Each number is 500 + 40 x the weight over its row's rms, rounded and kept within 0 to 999. Layers, rows and columns count from 0. Numbers have three digits each. The size before them is the row's rms in percent of the matrix's.

# q: layer 7 attention query, 256x256, rms 0.0534, rows 169-223, columns 64-127
# k: layer 7 attention key, 256x256, rms 0.0493, rows 169-223, columns 64-127
# v: layer 7 attention value, 256x256, rms 0.0389, rows 160-204, columns 64-127
# o: layer 7 attention output (transposed), 256x256, rms 0.0841, rows 160-204, columns 64-127
q169 091:571506531487555505534465466542444517511464524567479533437559550510435471523501457533565523529491451441481494501534495478447542539504473542529479589482512492490507510522500484450523492543466533
k169 086:493474477450481510515566501603552538535470492474455466448476486483469528535490475528491532471499491487470506502502508471552462538468460487495502455519465441539519462464471508551532518449491437
q170 102:534515460498541485498485517461502573503477498508477458516454518511541533493557531516539461468485490514506541506515512571534471504476479485498440480502474586521353460575477453475493526486460466
k170 111:495465393513470552463536498524463403347482458445472486446516453563566510526435488481519470490523485610595497495552487474520543511475482545522427493518504509504437489486505553523483508470493480
q171 113:494522467572506465501501439461540458486432551539558453509547522467490478487560521494546495505507466495552471528486487456464606514508530510436509494472471500497430586477537504510474498561440548
k171 096:509578558555542487455462475424465455473521491587543580521465446443544520439514536499493444523452544458599559520527539476484453484530459520466492510526491441544537438515485479542544469516527526
q172 091:506491558488520479554532456525494429505503492488468525538522448481508492500425460454522498475462497541524445497475452440467513497513517537510487469574536492445528490483481524490463487519501519
k172 085:451610499525552556561535524465463531528514524475555547604562506431454478417507513462471505447507538462459554521479500468463528527543450477430625518483500483479547475520494464579540510503510584
q173 098:577530445463516489501484485578497457495465539519473500469501504517490408502477459553506504485571427519535457492464460459464485488559452621524508530513483547520520614461555488394554494507439492
k173 086:483558504569498515537412468490468441458552511539531527484463433476541504494536535546552514544507514498533586542478531446472530521544424575547546518541501506514501460509500481568485487514501507
q174 073:519513441529451497495523540487612499573563420479517450534476448499534484510518518447482516492529533546571484533521389500417491495524516542435509451520501478503435526460504545515541534561521487
k174 071:529549527593563516445376510422418474453499501513510593530478506484509503479520522540477489541475478475548553482496478552478517510530520504505540471532543512526542486501577464524541539576484519
q175 089:525451441521449454420460569404509487478444480526473508511468456507538474520532495535456459489570466545522465473514531483472495455517515523501532526537491542529504506470500467570542572520488431
k175 080:467566510538487547499414501470417449451536462567534511500475508449526406473490540495471485596461514546550551496558472501445553478462440553515529493493467532466503476496544520548524508532521574
q176 097:531472550557563550566526478489544506508521536488526486490563535471445465484437491497569523547485492535504452465482506526461499513420452525543495567527512474497493565502533465513456530537487494
k176 094:532431469444515495501536560546538547549456524441517531528506500514500500478531456440521471473494497471484544498491513501543479526463417496486516487482478468494490470541414510524468408481535457
q177 090:557519508494485520546506562497546459538451562438477433491507595501488492498528480532516461438475521558527448539574464486427568543477523465482493445449497523489371584508503508463504507556456462
k177 090:547524509551530491517446468479383478434510506475519580472410499503548460481479520534519517493444502490550541509577468496462540489590481589494560463441563520480491553488533494489520538526462538
q178 091:525516558476444533552541512506473431477492489456472464527493435459483447525453482515462525557506518480507552470489484485430480469477560526525547558535542429458561442429531526472551515475545513
k178 081:440570584563577548467378505427424512504563596491561508532526565490432485411486504499477521523457525487536497485458430511524521496616582430466618455522535568479504545517557502504505470559483520
q179 083:521499512525482482504543544502445490491486414524445505609467373441558436485475526529445507490594515471493515516476492518505465484553468532418533468537533492506466419470472598520545505494446490
k179 075:472539569578549500441426473444431483448552496538546521536555493442500483448444496491463514541517506502519554521517418488496545439512528513472529522507555494519537506506512506557555508555528531
q180 096:496470569485421507464508449570476448538510472425499476471486481499527519456446486492488531520446495447447509473486513521493452528503495430491486477523452521493549459490466529464486477506537449
k180 107:499528494502503446550528493499461532520521549487520510570514540571460456450562506520538464445563491484495396523513477516427542408553542494517514485468555522436422526564549509462493491511510472
q181 095:431467524469488511483436534480491513452573568470533469498571535509491556478472535507540533483478549494502471480472488524540450525463486407486471487483529463465482465496505501591459439475558526
k181 077:505402534429516470473577489557530604544464509442466432487523510578472507490531439460497512470504521459456444485508477509504479475460535494527477467506496506503533510473399502487445483460527472
q182 092:459509531464546515571529504513478567467477538496463473479533516495466528604451502467551497439457467521467476495550525449434578555479432451485460530461571457530553542489468526451527516524543455
k182 113:519532529453473479535543552507529541489486534513449514465415473487430574533579520498438505446525522531544447467528472464485401512448465502544488485550491478598532555495522439513435441439510503
q183 090:506546564455495510437545410550490456577505427472474558481461523522514480485549514436449456483453538501511470508553493460477437482571548517456514440510420544505539488471510481438449529548481515
k183 087:532591531543519485579481438487466465488500554506518515525514487479483447465527487522537533452485499455466540496486483482478555482554536472469548526484499451372463465537576498484548530530428522
q184 086:484484535404554492489495461539506589455487510421480480476447557578498487530490488478498417480508453520533486541490504507543464528481518478525501532506483528454493498536507481428476558557493475
k184 075:531428447487447453526609489585577514565458470487400464493488516555516518564523480518523527437483444556493418502484576518499501488435470481517475490524484504487459487486495471467480555463458469
q185 109:480476493432519542464515462552507548550563455453407540478496590523544507494470506443483528532451513455478512524573465560491390502475456500521434450516450543519455557540454441459476511533499462
k185 115:558498449520509467543569497555529453481447476423444525450472478590514516551551420587557542442541429572555476476527494533487538485491488528593424497490543536463486422574559503514499491461503445
q186 098:525516481465418466413498524514527421506529481443502503500489535560493481525467426543515437471523501563546450474498509456449478433536489514520473437477493548530536572488545483481518440483538457
k186 083:518578528518497516564414454480475435450558532538528529482451475500491443499585540540541503555483491516507492513518499510436547523582501528554547544528503547443503536493553528504521525539486540
q187 106:550503464505494511434473523520518454522463481499556470470515533491509516522536451499436401480527467520480433527573546397501508513540574531450545512451471566534524514499490462548501533539467465
k187 095:514536543517467520527382431548386444506539531541523544467452482539528489468474516533514454538444529494526542482519508521458508495530508508516491507518506472430490529505537492487527451513480539
q188 091:492496533482520451493511422548471578495440530447538503477450536492485473516511484486420500496445383489486445513517521433507558463499488456581475508477482478499566524484504496478493495492481489
k188 084:500540457527449468544608495483506566514477523485448473550472495453547540566496538448443513414557553540441497551502474487468498519472480495528503495483465493472471522484471411477463518448502518
q189 100:472454521474442537553520549472471508501533538487441560505479471461489467520446495501479522520516504470504531455454506486466453513514567548445507503529508509487540412495503511452515458501530486
k189 099:514564580463535539491444523446443542505521555522522470521528517509458449498545558513485473451495496528466496506467501503547475397507586435473616482507523494501485508457535503556454497508515526
q190 100:510448469523617548518514499486490541499508502597505514520535565438472540517495527484465494467487495503500526536520456516537508513516490503490495531475552492517448506526446464554493512510499527
k190 087:502435466502501493476531551528550496535430451478470462438476472487536542564440455439452501492515520499473563518496515487549471502416504532468425504474505422533567472458468503492478535467469483
q191 100:494470489517538527502558488496496606447477486511465564489545458487537507595469558461524546565473523484508545528502427545567505547467456523539503511468503442509454438525494498533554541538472456
k191 113:467473492533493498475526510518531491477443515444447536506537465482532545554455509463432551449539480521543505509505501498512488524447462494478490533493479485547542533478457459486460551411486473
v160 101:529478560491512489442519500542505462496428524486462535473469501514520542496560523527563459559491474505491506502534501483478496509507539517514484485536545542465502413478485535519549403454522500
o160 106:521500531536528523551511498509456493568551525461509488532557533468462395569475471503469409427578530484503491493524469501468497523512502500509525450510462445486524512567480520501536528513461506
v161 101:480463509459504520504443515503448478471529570443560499513526526437497475517501427536599492523497448509522492581512557487579524473537566433554435577554501530527441520433549541507533479465508490
o161 102:491575509490474486464472502572500479519457437498455465463554554539504443523494463507492485503408555455485460462461518487507479497504496526490586512401507476561515582498495484521490559570499453
v162 091:451475539508495571489529516489509564446484551498539543465567465474495531470510526533503478555526597512515475562567502438494508475455444473441531522563528512440438472517450537465453437460469463
o162 093:510546482500518491569385489465544500538529569534500451478564469477470513514466574557543495481485455461456465485504483488464458442480499527498477505539479483491491564599525499461496478506478559
v163 103:542438460501436464520423608494516545415509487570485526471525518508543523487572489551471476514521470468491498463557494566563505490446498554495559484445497537524453481483542512539500515537462523
o163 105:414573525481605472521471470558502475527502466469491431453457509544476499514488493503494503510521495600437488515521486504532458546488493504482576460534516523516480571432473441524498498476570489
v164 101:457535476516446477575516499469513470520497512490494493551588437454492555391517460475518513494473541477513429533488501406469544565466480503476511516471460503539457442442526468543484551494532465
o164 103:590549452527520486557545492512494553480481493552433508508522587524578483558426454447530542506458529574430503521498478483517502465468511482498470477499461480494512502542481457487496563491459575
v165 097:531441491492518467540499528507473456564493481498503506512453551477537501568486507530445509559513510417532466478484490415504498519506470552472536503509458445471590588503524497478546492507549477
o165 095:454518511482439484412532481500434559531531470498502577521522420484579467471465465497531483464469560455407519479496520557509474489520500487572406454525462548487462542519519484505479508438520456
v166 096:485543523517431571565460494447551534495510526525520421524531499575468569471486532535402540529486536572479539476480502451487498466505496506496519488466515501487540489587436525415449551513542489
o166 099:497550512532472575457550496508552490501480437548475500538540472445523485473469595527545461522503530500549477507516449380463502488507512465487560502531552488478548446535400542505526471477480528
v167 094:474505495417540542515508550499457547511520548528463608481493507486517493506518530465516540492530521427410516471472481515534559537503504484582521526539539560499396480501484456514519506570481550
o167 095:461520555546469442429432454538620470565459477568515477473491502519462554478551519543496557499445423459579526531541606449502486465541468560485495527517496510557446511428497478481485517454432463
v168 096:471481468507546411503491511547453457563548559464496554436481531510498520439547515467456506520412484447496504441489535480476504475580563482578489534493559476539551481533485499535533477517423515
o168 093:473475508479529517524504519409425610475523517480474500508468443493517575452419485483543504518525466484521473490497494535505403504539492568424516551519493511498437504510480494535515521495455487
v169 095:437497497527439534535462491458502553446476474575521491506464469515533510512513524533491515504514414533420582549526534576501506543494470488483536510498510570488427509482568496486470486541438491
o169 093:522509466554470496499457550557572445463523571491474476467517471575491513491507497485551508510538500588486491482477534570502537497534521457526501494539492548461497513438540560531544557463456533
v170 113:501527494557469542480441462413542488507519505500512442495465534497485489534520496501439468550533415510551485487495525545499408456507552431518560548468492430526483593488523506440559469480519486
o170 113:494507533408463411484577528480444507522488492475535494543435533500543518491476493518519471500464507438465521482510470454484510578575586481492493490521511488463470508544519512536501521433483491
v171 102:458503475513471478528484517460472501492453467494543503543551483581479514500515441518447500518515478482583429545522468447468493490529534500517439523438509502538536484521517574480565489498523468
o171 096:515470508448578506462485510558541523476491492477475428494470474437503562493469522493512507492470486587452585488516480605509431421491526467519540532490532479490499524501487488570400495536496508
v172 099:578523497547512541523477469497479475486522465483450532517483528472544464589512496536542498434544520511483451516501543579580449426526528454549490454515558507504537569467486425525534444483580522
o172 107:532506500425493452492460528540388503500515483485462506497477481579515481418464471577524502504458470512388498532523495570504462508455492539524460511487524531474409515465533554514488484459478394
v173 096:513563437488502450543481502453445508431523496501538567472577492492493500423570547513523477561509493506500480525536459432534592468490544460426481468497505554483389473471496448511459494493504515
o173 096:519497518513443489475530506515539566498543509504494510522482510452528533563490470479517546539444549545465432483533482510510517440437512506439492506482519392518567562526509453490526491531532476
v174 099:502530522527510549506489484519434465475485464463478616530492541507537484525491526533569473470495531518398457453525499485516510385523500502527497596500503527588447508479484436521445487487539464
o174 105:522531483508514531481449481507587494497448543474563524502498533502553480453456478523552537542512413503491517487462585453556494579521460436536529421457452515449482523456477530471520497436516524
v175 091:499525510526519500510487512521448464523446572468501527504505480500507472480454480456566441519478426520459505526517428456507534540557523563474424506522497546517500488527472550568460509529475543
o175 088:523530505530468523476494523498535601476503416458508527490548475510446490508541547532472536570520504499465546495559559494502570453414518471441531491509480456488466460498493482462512529553445451
v176 103:500478499456478517517484505468579495487526544580525445483569581546513529481562479519477517538566509533553568509507491548492479449531504474530548488496518410506570512506479476481461456517491498
o176 097:511489563468477455509529593497494439491479546479502582499517512500481552488441531503527542448482547470422504464512489439510468490513546499504476486509502517536501451473438526530442465506512456
v177 093:495580543475451499534458474478476459555437441498492508475504548548491473479490493449414500516553507466528490553435481506499548427456556463479381572400483460461556512502490509457551482491591526
o177 090:511478422502451488486573519514509474545573496488478556523485419494474460536522482534577462509510507580543517464515493475494485564526524481543582548545516522503593512462522520470465509548502529
v178 092:467601499514535444524440535487505501460518566481506470443430465518515467483521539491449476528527485479528498462458441516515538513506509541485584510468505449517562524510508430466515514470457558
o178 097:438454499548449485481476532491532507510547430588458543557468467518574538517514570456507517496544563488481497493502555480553522593465497420546459482498485462501492423509501427550603482474545477
v179 095:489452480369457527520468495462491486500522533527442462534525474535474545505535496569436435514471449495504490475491549463454462502461478527520517452523530473539529462487478512479476439518510497
o179 096:537492509493560423467453503537531581488450528489539511525494515538453484526476429538503489485557554455525542534456460552566524580505515523559537547467550580535537449543502507494502497474471468
v180 109:512533501491524545440558527488556537451467514517489488538551575556428497465480535553450478513537500483510545423513499475418426551517515495493575502439486441519579470508468521477526452536504473
o180 104:478489559512503457492534469560447450458490455474508582521487418462561495476526496583542523479471540455542516479554553518547561441506467508468465542527517509495486455489477451437539442480486537
v181 094:480527451462508478496487533476508504533485493504450482575568492444487481535517446434594529516533478494554459532497527521544469492507492497577494522576488496516429551504515447484514470503536502
o181 099:459525487507489497439471502494493444528509476448561536484495538601509406507480430493481403503511516558499389480438437492494478477567532461512570485454477540520509498500509587483500595501510541
v182 103:529478470517473500552487520463476560443456466484552480528534505469480511459460510594441469533558537471520498474570483488495482503531450487487553517523500494549506450518500497510480526522504522
o182 112:504461464477486549524486480501517481506521533521481525445449559487519503521540540514529493519495515473441547574536469475549492509446522537495507403489538479559517522482520493460521554455528513
v183 096:506520498461467525541491500460550546512525510528550506525616501473524525509486513519457514499504503471557445506509476461474508516479473513453479508498401508557423552518486499516453549453485498
o183 097:423481566469578473473513468529498474489498529499422491470500446527461471519480488430577543494423550556493474594532486485494520537548424491529480522474541551493538449453509472527460425538540512
v184 101:574483468423512453516535457481505588468556510576546456547565498550458489496459490550416497483554498474524460478515520486508461477471474566483570496501391493534524500540414470503449483417488508
o184 106:480504530479589552501492493514425506477534548488491554440490565451534490497504519538551569498439464481412482475461460464537480525493407462522445432488487481521530479508448459514525448513552441
v185 088:501521522501556539499422506515477449522458470468476544493522519465437467532565517550488481485432517471533563502472496469532471431453434502545457564533524414496508568451561491470466542456552543
o185 092:560501492519480412369570511501507545507545511448450472516482448500594511447475475490492508451503475425564503504447505546518507565513543592455558542470493455508526555514460450580541510538537381
v186 103:536469557508480495504509524531476520496450525526461495484432487454465495517500506525495524444539512516495477436509475539515511447562551516503464521445552510433501522490495517505564555580530569
o186 105:497501528517445495472477469446541447593565489494479514497475417499484490502518459410472477554546496465521555527505488500512518528485437538467456467534472472514557471555476443563443571453540459
v187 098:512471469425461536519496505466576465477489489552479516496461559526550540396440476572491495501542548498474512463502562463468507423520578528535593428415507463459591457593536516498442434479592494
o187 087:496506520465614485470494472550461539536504553542549504518483471510524449448491590525493528456510518517389470509446518517549494555517486470516413549573435453521569455495482471551468468539387433
v188 093:489502533493485521460482511543546450461435498499626511472462502448489514432488480530534475544457498525526486451495477532495533502531522471472480506533453559488499498565505544483565532474477521
o188 092:586476425561500476475498539457514554496575527480483519450453488553509452544497512471455512485488486476543556433539526459452545508533449494508523437455520449487485442489457507484513525472495528
v189 095:527461582553430463507502504481523480437479518495552431520470545506493482500456473510467476526484434552559579461545528573464479544533543509481481499505521390476535499465489466397556417487479497
o189 096:512514494463512496568523561497518508477526465489420489481489483476479489492469464549523432443504463404479495513475458499540487465481432451449504531403496489553584478484530524527496545479505477
v190 098:528574514549543515514473468475461464520476550520453534440589528544459467491497483383536578486449531588564488515531510522513534488444468445483494541490532488472496511437489510472524444513475525
o190 098:546492419538524508523461553519576477498459450539510436499496518468469444486563439540558422579538501543533521462465521499458481466466501502504421559516557533503460517489515535560509449478544530
v191 096:424436488463500500565462498480441568515569566548539483496514496480542424569525534423489529469564507529522451543470537572564508475459429492545545513525542535460488489492520527447503471493525463
o191 103:486581474499582560494499498535498411552492438508475524470402540487479521495525464539507499513509486553534520494495485535533405516587564495588535451529500588504448513498447556467490500523500466
q192 107:426477501443505567461514574494539490543476488503516519487439526496498472543531447449487450561520472440451477589491486432506504450529472513431524464505486518591471548551492499428478478451507497
k192 096:525549534535469490544409476481393414430549497511481523486540503497514596440544506517502517435487502457519483554513516433431432502554452600447460535457492515488560595512491478464541492512523536
q193 109:483430492517520499496500428529524501517437519528544507519601488571454471505477480520541466480562497497635498526584539464484495524393447437471545504516537502500484483530568554500460538513465540
k193 130:546530527488548468525501485498505445471509470521488551539530560462468488543491483559520473420557524511564502455520470477429515477517410535509477579476470460497543437561494546454490422504474521
q194 108:474534550462460545510551480523479526586480481468478531578439450450545551548497533445483535487425527484454518471510515431493496505565516520469543446497465570455472471461549512492527483516559559
k194 109:487494536515539538510449505444450549504555495513504546541508440513498453485529540425434543510509460506499480489512520519537500532514475518474564532540525524492483485584504514484419509571458503
q195 115:506454512473476483527457446525474424500519560585505485466531527503481534531488553507547533519521468537454460537514479355425529468502467419480550525466510505549515534453477535485508459507498535
k195 127:477568535511510468471479524514497512509452440584542537467529474525499538528512551547531476525439532439475534541504468436453449562557479523436516477465468490576500489499542439469533494547499522
q196 117:549430539507500450447544523503421456503547497423384450523476504491523533566418478438461576449453502534506554524529521600515472497475528506522452405449432497481488486439490442534432511557513437
k196 111:468457393468544472595531606591614463513473495448443404506472511518488510484522467476563559484581400548451462490550474551495522484428497454608453536516518550492469502491514466450482464451538436
q197 114:498445503450551522523500545523509542527530534452424467513454532479464489476476558454518499497465474492465594510490440488498520525404530541502486468497448539531551526466510451423510553500584512
k197 112:574501516537471534550417512508489489456568573425412582483498454530486458559493471454510486523484480532479452551590493528507494485506553525528478418541563536445488528498515508498470495418538492
q198 117:455520498491557462519498494424495439487498540470536466488459455555471475480485550437469485525468535544536430529507470453527530473474407466465529515494484406505498523544456507469502412554471513
k198 126:522562506548484472522586595519449473530535441513519563537471510523468502520557500432473505501481491481506458489512442453447463561555491550477507493504560525531438582527542460586525498472473523
q199 107:502539502507506505480438584491506570473477481520477496491484552512565458547528516519460508480549494496472381499525506466467489502451493550511422524472482473515520498488460448413529434544487470
k199 093:467490407430485453492524479520515507469445439521502469468530473503523522523425525516506381497483509540522485505456548495478499532463488552518462479457445514541480523498472392474448440429493487
q200 114:520498471497513548506489523523507527567502551525430508467427515494511459524456488488503481556556479445461404452489602478531455567504458567491452513518468527532467493480512523496523472610502451
k200 119:451439431437497520511479439538460510474507523454498521504494422519528493492520538540503587602498491633457507476499554522518504498486466478526469451448494544545467490542480454468502541444511434
q201 118:539536583489455464534482497546493595483518522454467430439492511541509475525433494476471507500497548513554542491567542520502543575467475530449483527526526494446500418525526506503528461586497477
k201 088:489381471451569450445578578569508529506501432447464502463541521478478541531432455514553484461500519519486480473490473559507502506442507509517513415537463474546395521495504433491406489488495504
q202 124:459480416517560505505501533405512581444504473524498537499538501440526511411508426549505469548435456397493528482476463500543523516553565538473468556488530530506443515590516543535501546416460513
k202 117:446527547507451488555422475489447461468621485452470488502451509480549522411544578484475532525470474487512573532552565553484491443516458429515517520522528451479573469511407483494489491488571493
q203 112:494484545453445487463497540520429483513555510576419463528471509479509540514483483517519498470508515506397487508496480528463452450506524469527492492499456529490538526576490535470525530518505509
k203 130:496502465508479492569487499533393512462417485512512508483472478581495474506527468432491491499514488487482501462438477515551519504542482506516496478503449589470425502514531606566519434421528514
q204 114:490514467520493430517461538512535516490528561549372457457556530520437515501489452563532518508515524490492437466515517519489475521511552525505444564513505476548528467561512484482411493545496474
k204 093:467417392488504461509542509552556454485499440501456437416470475509542557515473479492551504509508477541464591480534449533496463452429441478459472482500489507513521488471469431490472490484531514
q205 106:509384484475483477507478465472543493529501488487423472417528535530463509554514498468514473402514470508463502499486551584495524527440489514610536462496515445468532520514530515523476442540519470
k205 083:490439355431479392461587515555570508478396518464493424432505565598505564532483480495479433500521456548477484478505421480491522488427514468545471468511490545493466530461490427495484485459519484
q206 120:507473507531569514424453519472589446438522541548606519475495534462539451421515469585549491546445444463440519548522481457511454530566571431436537467462557511534516490506497513443490539424552538
k206 091:501555585544478550501390474467455498513539535500487541513491491458508525485575524515497508516488534464532500571468562430461480507525505507471534500523525449503536499521442473484558490533456503
q207 123:511552515557573613465508547503556515477475526517561527546538558416470481550513480594478534524534494432456505501493484464502520459438540492515529455432542473549500572423487491459470509470569557
k207 102:561550577487482575507415421468405488511533569538490529477532484467498472466511523588448483486478538478565527544552546522467499535489498486489570565483484420510534468525505548428488481524541484
q208 112:503549525422486507538462502472510509444449515516460527548460508579547562474515516437524501571501491455514467392518533538467434453600519539506462512512556493516530473534468490538546468548513504
k208 088:458474445507501491466519526547481536529429469485534359454490498514535501541488535451476412559487485544474520492446516487564500488474504447460476483488496485563552519481472445551504528498529516
q209 115:472481469467517514444516547532505471588513482596517522466472492519549475510528437489469525496482483503416431526418488422475449461526523520495508519525466574542486527491473466498604491445481551
k209 110:450548462477493459482436422511512446516507453564505563539464472504540563509521558541471507536516545554520482531420593420532523520566513473484463493481415514466545479513477547540517507527505488
q210 117:462446462476433488462473592481469445503445497528443539505580551519551442535526434519541497535542432507456488522438547533517511484509545481519479518489446526457566541496492475483438546454469477
k210 100:469529481501422504566418449488518517498512499541506519532518509491532486455536513511479535543531484487511469499448531470445521494527436517497503545434478572487581470478553541529554496548513528
q211 116:511481464455516512499418485477506455477517508466597449434518540547438524554548477520530534511428514563502463521514520495530486502481545492497502446480465529500410539444503486497577470486555521
k211 123:482476523555470483457475535555586475569466503539507506442511565463502552491472513536501499498511548547509472504519472427529497514472634505434514512538497423474561503496466413474498516578471458
q212 102:520504534457553507423503501535459506533535448453491540534460467459557553473521559491502513443510566503475596495522500576547479460487482499550520381472485503450444422423418492521504500528482489
k212 118:528458572483585523518500485464564487490457553461563401507494542498468421447517440516465532426501497440454524461578561532513531541494559444539499537521497519447477498491524530479504511510464525
q213 113:455465570511530531519519545497542435544451587530536596496442498454506579451506493478525506506479469466444537459443467471504504449503556526452521480492512508524570478503452529532450549467624541
k213 091:529504541579512548479413465523448552486589582545483540519458475480554466480545524493420553518455514449502520477472497488461467490529493485519514507475536497480550509531509542518531566516479498
q214 109:520548517537408446481545478523514518545508431425462460469504488480570563490514532490469507465476481475482506418514448560480467515522506531468525491542416577458512510455549419488449532489506428
k214 100:483525533530447548588400505486508483480604474503460466534564469474519437502549462448481541497460404510492501556497499487512515471496453484493517573490523535405515487493497521515471506497516474
q215 130:397514488543552511540604530452519524552482576531565560474573446503508530432457538466476546545461534493502504493471475448524504487469536519517620500516539524449516492481474464551533592452505528
k215 105:573521570571504517541497462543483468543533524528491557535448512441526507450543549469433561475523463504509501548499521448515506506528453486533511567516500419494566548505487545502466513510473459
q216 117:528472445496531432492540448503435557429565526546510497486551457523453524566473482478559500485484494544511440450505480489496491450506538492492475516518575444531548519531486477602487483533547491
k216 087:463484414542528502408564563554556487523431414522466388493476479546495510534448544503503490540523497547534521463459447529549479508481461487539405494516463549551526486507463474502450454401510482
q217 126:555503508530480472428418522520433476461548479417440445487413460537540475551518502520419501502540519540436512524489549547552451514498499526545467446482456451493478487484459410538514482565446418
k217 119:467477432461490429544578550469589475562427517522491475523516501500499519487481478524553498525550504533507449542464567490517596499499550479517475495474494526453418452490508451484538518467513443
q218 105:485501488558535518483543510451508541445526507421505465528532491499478485439491434534507430462469506474572585552577468529518483574495522516477534531510492511491414575556569503492498557415450433
k218 087:548537557509482560595453503470464440459638569436452544487454508505479460431535488491482543462514506498541467522542492542511535464527479529521526539525550531432519515539499563474545466486522493
q219 103:546451582492466427505549444524477455515496480490471580523502478484591462502502503404484455449461577536529558459487469481455486505523503454494432451523487517456518449449477465547559481470476475
k219 108:469491455450529502443554481505610523535481509406522510609493412560474456524446494492544542477473463556401467506454532458495508492469529505573450460546527528501459576519569498517470529534451545
q220 105:506493546455518500560523509473458579447510498448485475447544550518508440539465527428483524516545500485483500454471499480464500499441493506463468513544522524492480538505482452494496422537486457
k220 086:520464382477469475468555558585509526497420503484465481462549523484529530536412536497509483513548448518496486490493494567473478489421476506504419488502498484553484534483503431479496545412547446
q221 109:516463411416503550538418437508513547515525507524528513397553516574551475458546474525584459530506482478523508523517459519496472478484439523449605504507531551461400485623507523504593505458500485
k221 107:494507530512444529491384490509436492491509495519553493452547597472525537498517472566461494511490517459540549460480504486474478459549491466417555544504500484515605426525442479526510533524503521
q222 113:514531444485432538493533438463486491504467464537468503565475508463488483476504489603509518511505443426485510489500460477544538475542531468502545509457444498550432558456560520453493523425496482
k222 080:515603559525466513597409446408473460478583542527484551523482470459531477456590506549469560498503491474545499528533545493455532498579494498495562551453498480468579444530469548473510511557514488
q223 108:502465594456441507571491502493448510510463484432500526498460562470479580509537493485455528476541469473448526457431484538476478511467532496550472445513469509482498482483495438522422477531591491
k223 103:511488466474475472494493576522471532473480521479527472549558479499461497585434511460533419448519509558525478493485434480502494504450466464507515445502430482486420524451494489519447484458488487
v192 106:474445475515563550519436432456522468480534510512509526459491472560499502512528482504556532501470516482516443545473488492471517475521514533568463419437530521463456453566504484539451589496514479
o192 109:493488426529465423489543514465501508510445549585529474504485517525460501477450551486573470501521427523502443412455472509481477514537460454565531507527470501430499461566411560554557454477494544
v193 107:512538473545542493492551436543534565542508490484440524423450519428497535502483509500449502492506554522535499479486526487559515524538509511488464523512473491479569532453548503572507485534452479
o193 107:447414508490485499471460557449516421519529476528534526510513466549553548468537524461526557475526426487505463443522539445565530481476471446466499519452523511519505407440429488571477507511514517
v194 100:472519470484485489493526514562544513441460438465536504506515437569498513522522576522539479436527474538455504503512524484531529502513518458475449553518584457478522488493513483421464530537538486
o194 095:549466515502501422543548530517544456454494505481495487478482526501541589589575471464436514510528399479536530532469565549557504566513523469472511461558490546508470487474500444513572446484427516
v195 097:479512516556506482455475455482487434545500458483454463456554434432473533494491468481530488567540510533533467468492575498501528448484482460492474520470525470541542527465503454466479505539511464
o195 100:493458557446495524499470524438570512504481463459522474483502503524498517471579550445460471573515476512573476490550505521479479521490478533513506437569594535473488585497519515465501557467479478
v196 094:523480513480549477456478556437523535483472502484422548522478483461516541572519484493444482386498564506588534525522440445483505463445431424469509478463437521511514521455487454496568528487485496
o196 096:480518566529511559440508442571509479541519523569479456524509465483438494506453513553526498520515502502470470500482525461500501475500588534484536536522454481506491469577508478532494556536467535
v197 094:526397564517448541503455527461448453501504449515467518519438511464473472489526489443490435514533476481480493505467558488467480487510547478505537560589556494514538436477502551448531526507467500
o197 092:483555491552481510493464507502519521516491500416529535490497425493542451491476449443450545492486491542504500504466475510511509454505599525564507400453548512505447548499521428488488559448522528
v198 099:445490501489515519523478472467519470543490450454514536448512567478534536536525500574507509449485546429474463539507545533513519397489455447493495472515472516510565478505499492549467526507517564
o198 096:456547484524428504436577510494493527469552543410462494526452475541516511512517459484494500478518506545567460456469512404562486502517510494485509491479502423532483559482499476529476485505481457
v199 102:526478435540493559486532523487571500466551505501498539497480484383540527470503485481470468507550545546408542507451500530510458533528438502439543440509514516574386527499486472501564475504508481
o199 099:501472510576473486589561443454477543460480484475464453463490523562471404544507544462476557480448492483539518518521501495504489445454476513545437513524492479485490534543483491499409510543471534
v200 100:467531535499547542516577500435470566468488535527520453460467483408485471463535571501497481512576566535506495471463514428494524545503475474485531510519505518485405465484559557504549411517511445
o200 102:539458434539559479497466535545511415489472521473549540504544519448533590521480491537536478490504530515512449558556505487546479478469503533550485492424465553467503579447417540467498517517488473
v201 107:492416455456485534511542558523378513492498494563553482481550507515476494532593507465517521538564546501505627526534506439554550497537535534445545529515530456482636506446499474507454450485509491
o201 104:441457544526610487556554503487567533478508506380455530461511512506584531545484491536469486468479447511491481458517480479484465546502518531538490503464512489536457426534444431456552488458432508
v202 097:461476499536486536460441567520521508518530487479489466514497587520530386464497477473587476494528482427511555459527493463535568479526435501459479435496476461537507538505494442422479502493494552
o202 097:506538547545509499508511532428534527481411474562576560519478466442423551481508601484545564523440475573472522531467500453494499474528544494478474495545557417431460428496488492488482442560494504
v203 096:473525547480531500423491463481532549499493479441417442543566501554504451497519613472417493545550554478518554527511519547457511533496475474484498526421535443476502524488568523418517485527490453
o203 094:480537446527520488554548543558508546521537566508579518508440482441476472472480427554555492515495521496527468515486459444417510506534427503454478458537504550515513488519442515531456489486481568
v204 100:514523482515465566501525457550491492461498507424565504513527466505512489525509546522497442495524534506493493539547536509495501507519572409560424497530519568540394538459523542499558529517479577
o204 105:464576477476469487447458498513552476580502557468449530472499458542523506468522440502458508556544484493517529506516518536491525500583533496507486517583623523479566444513524530468477496499509408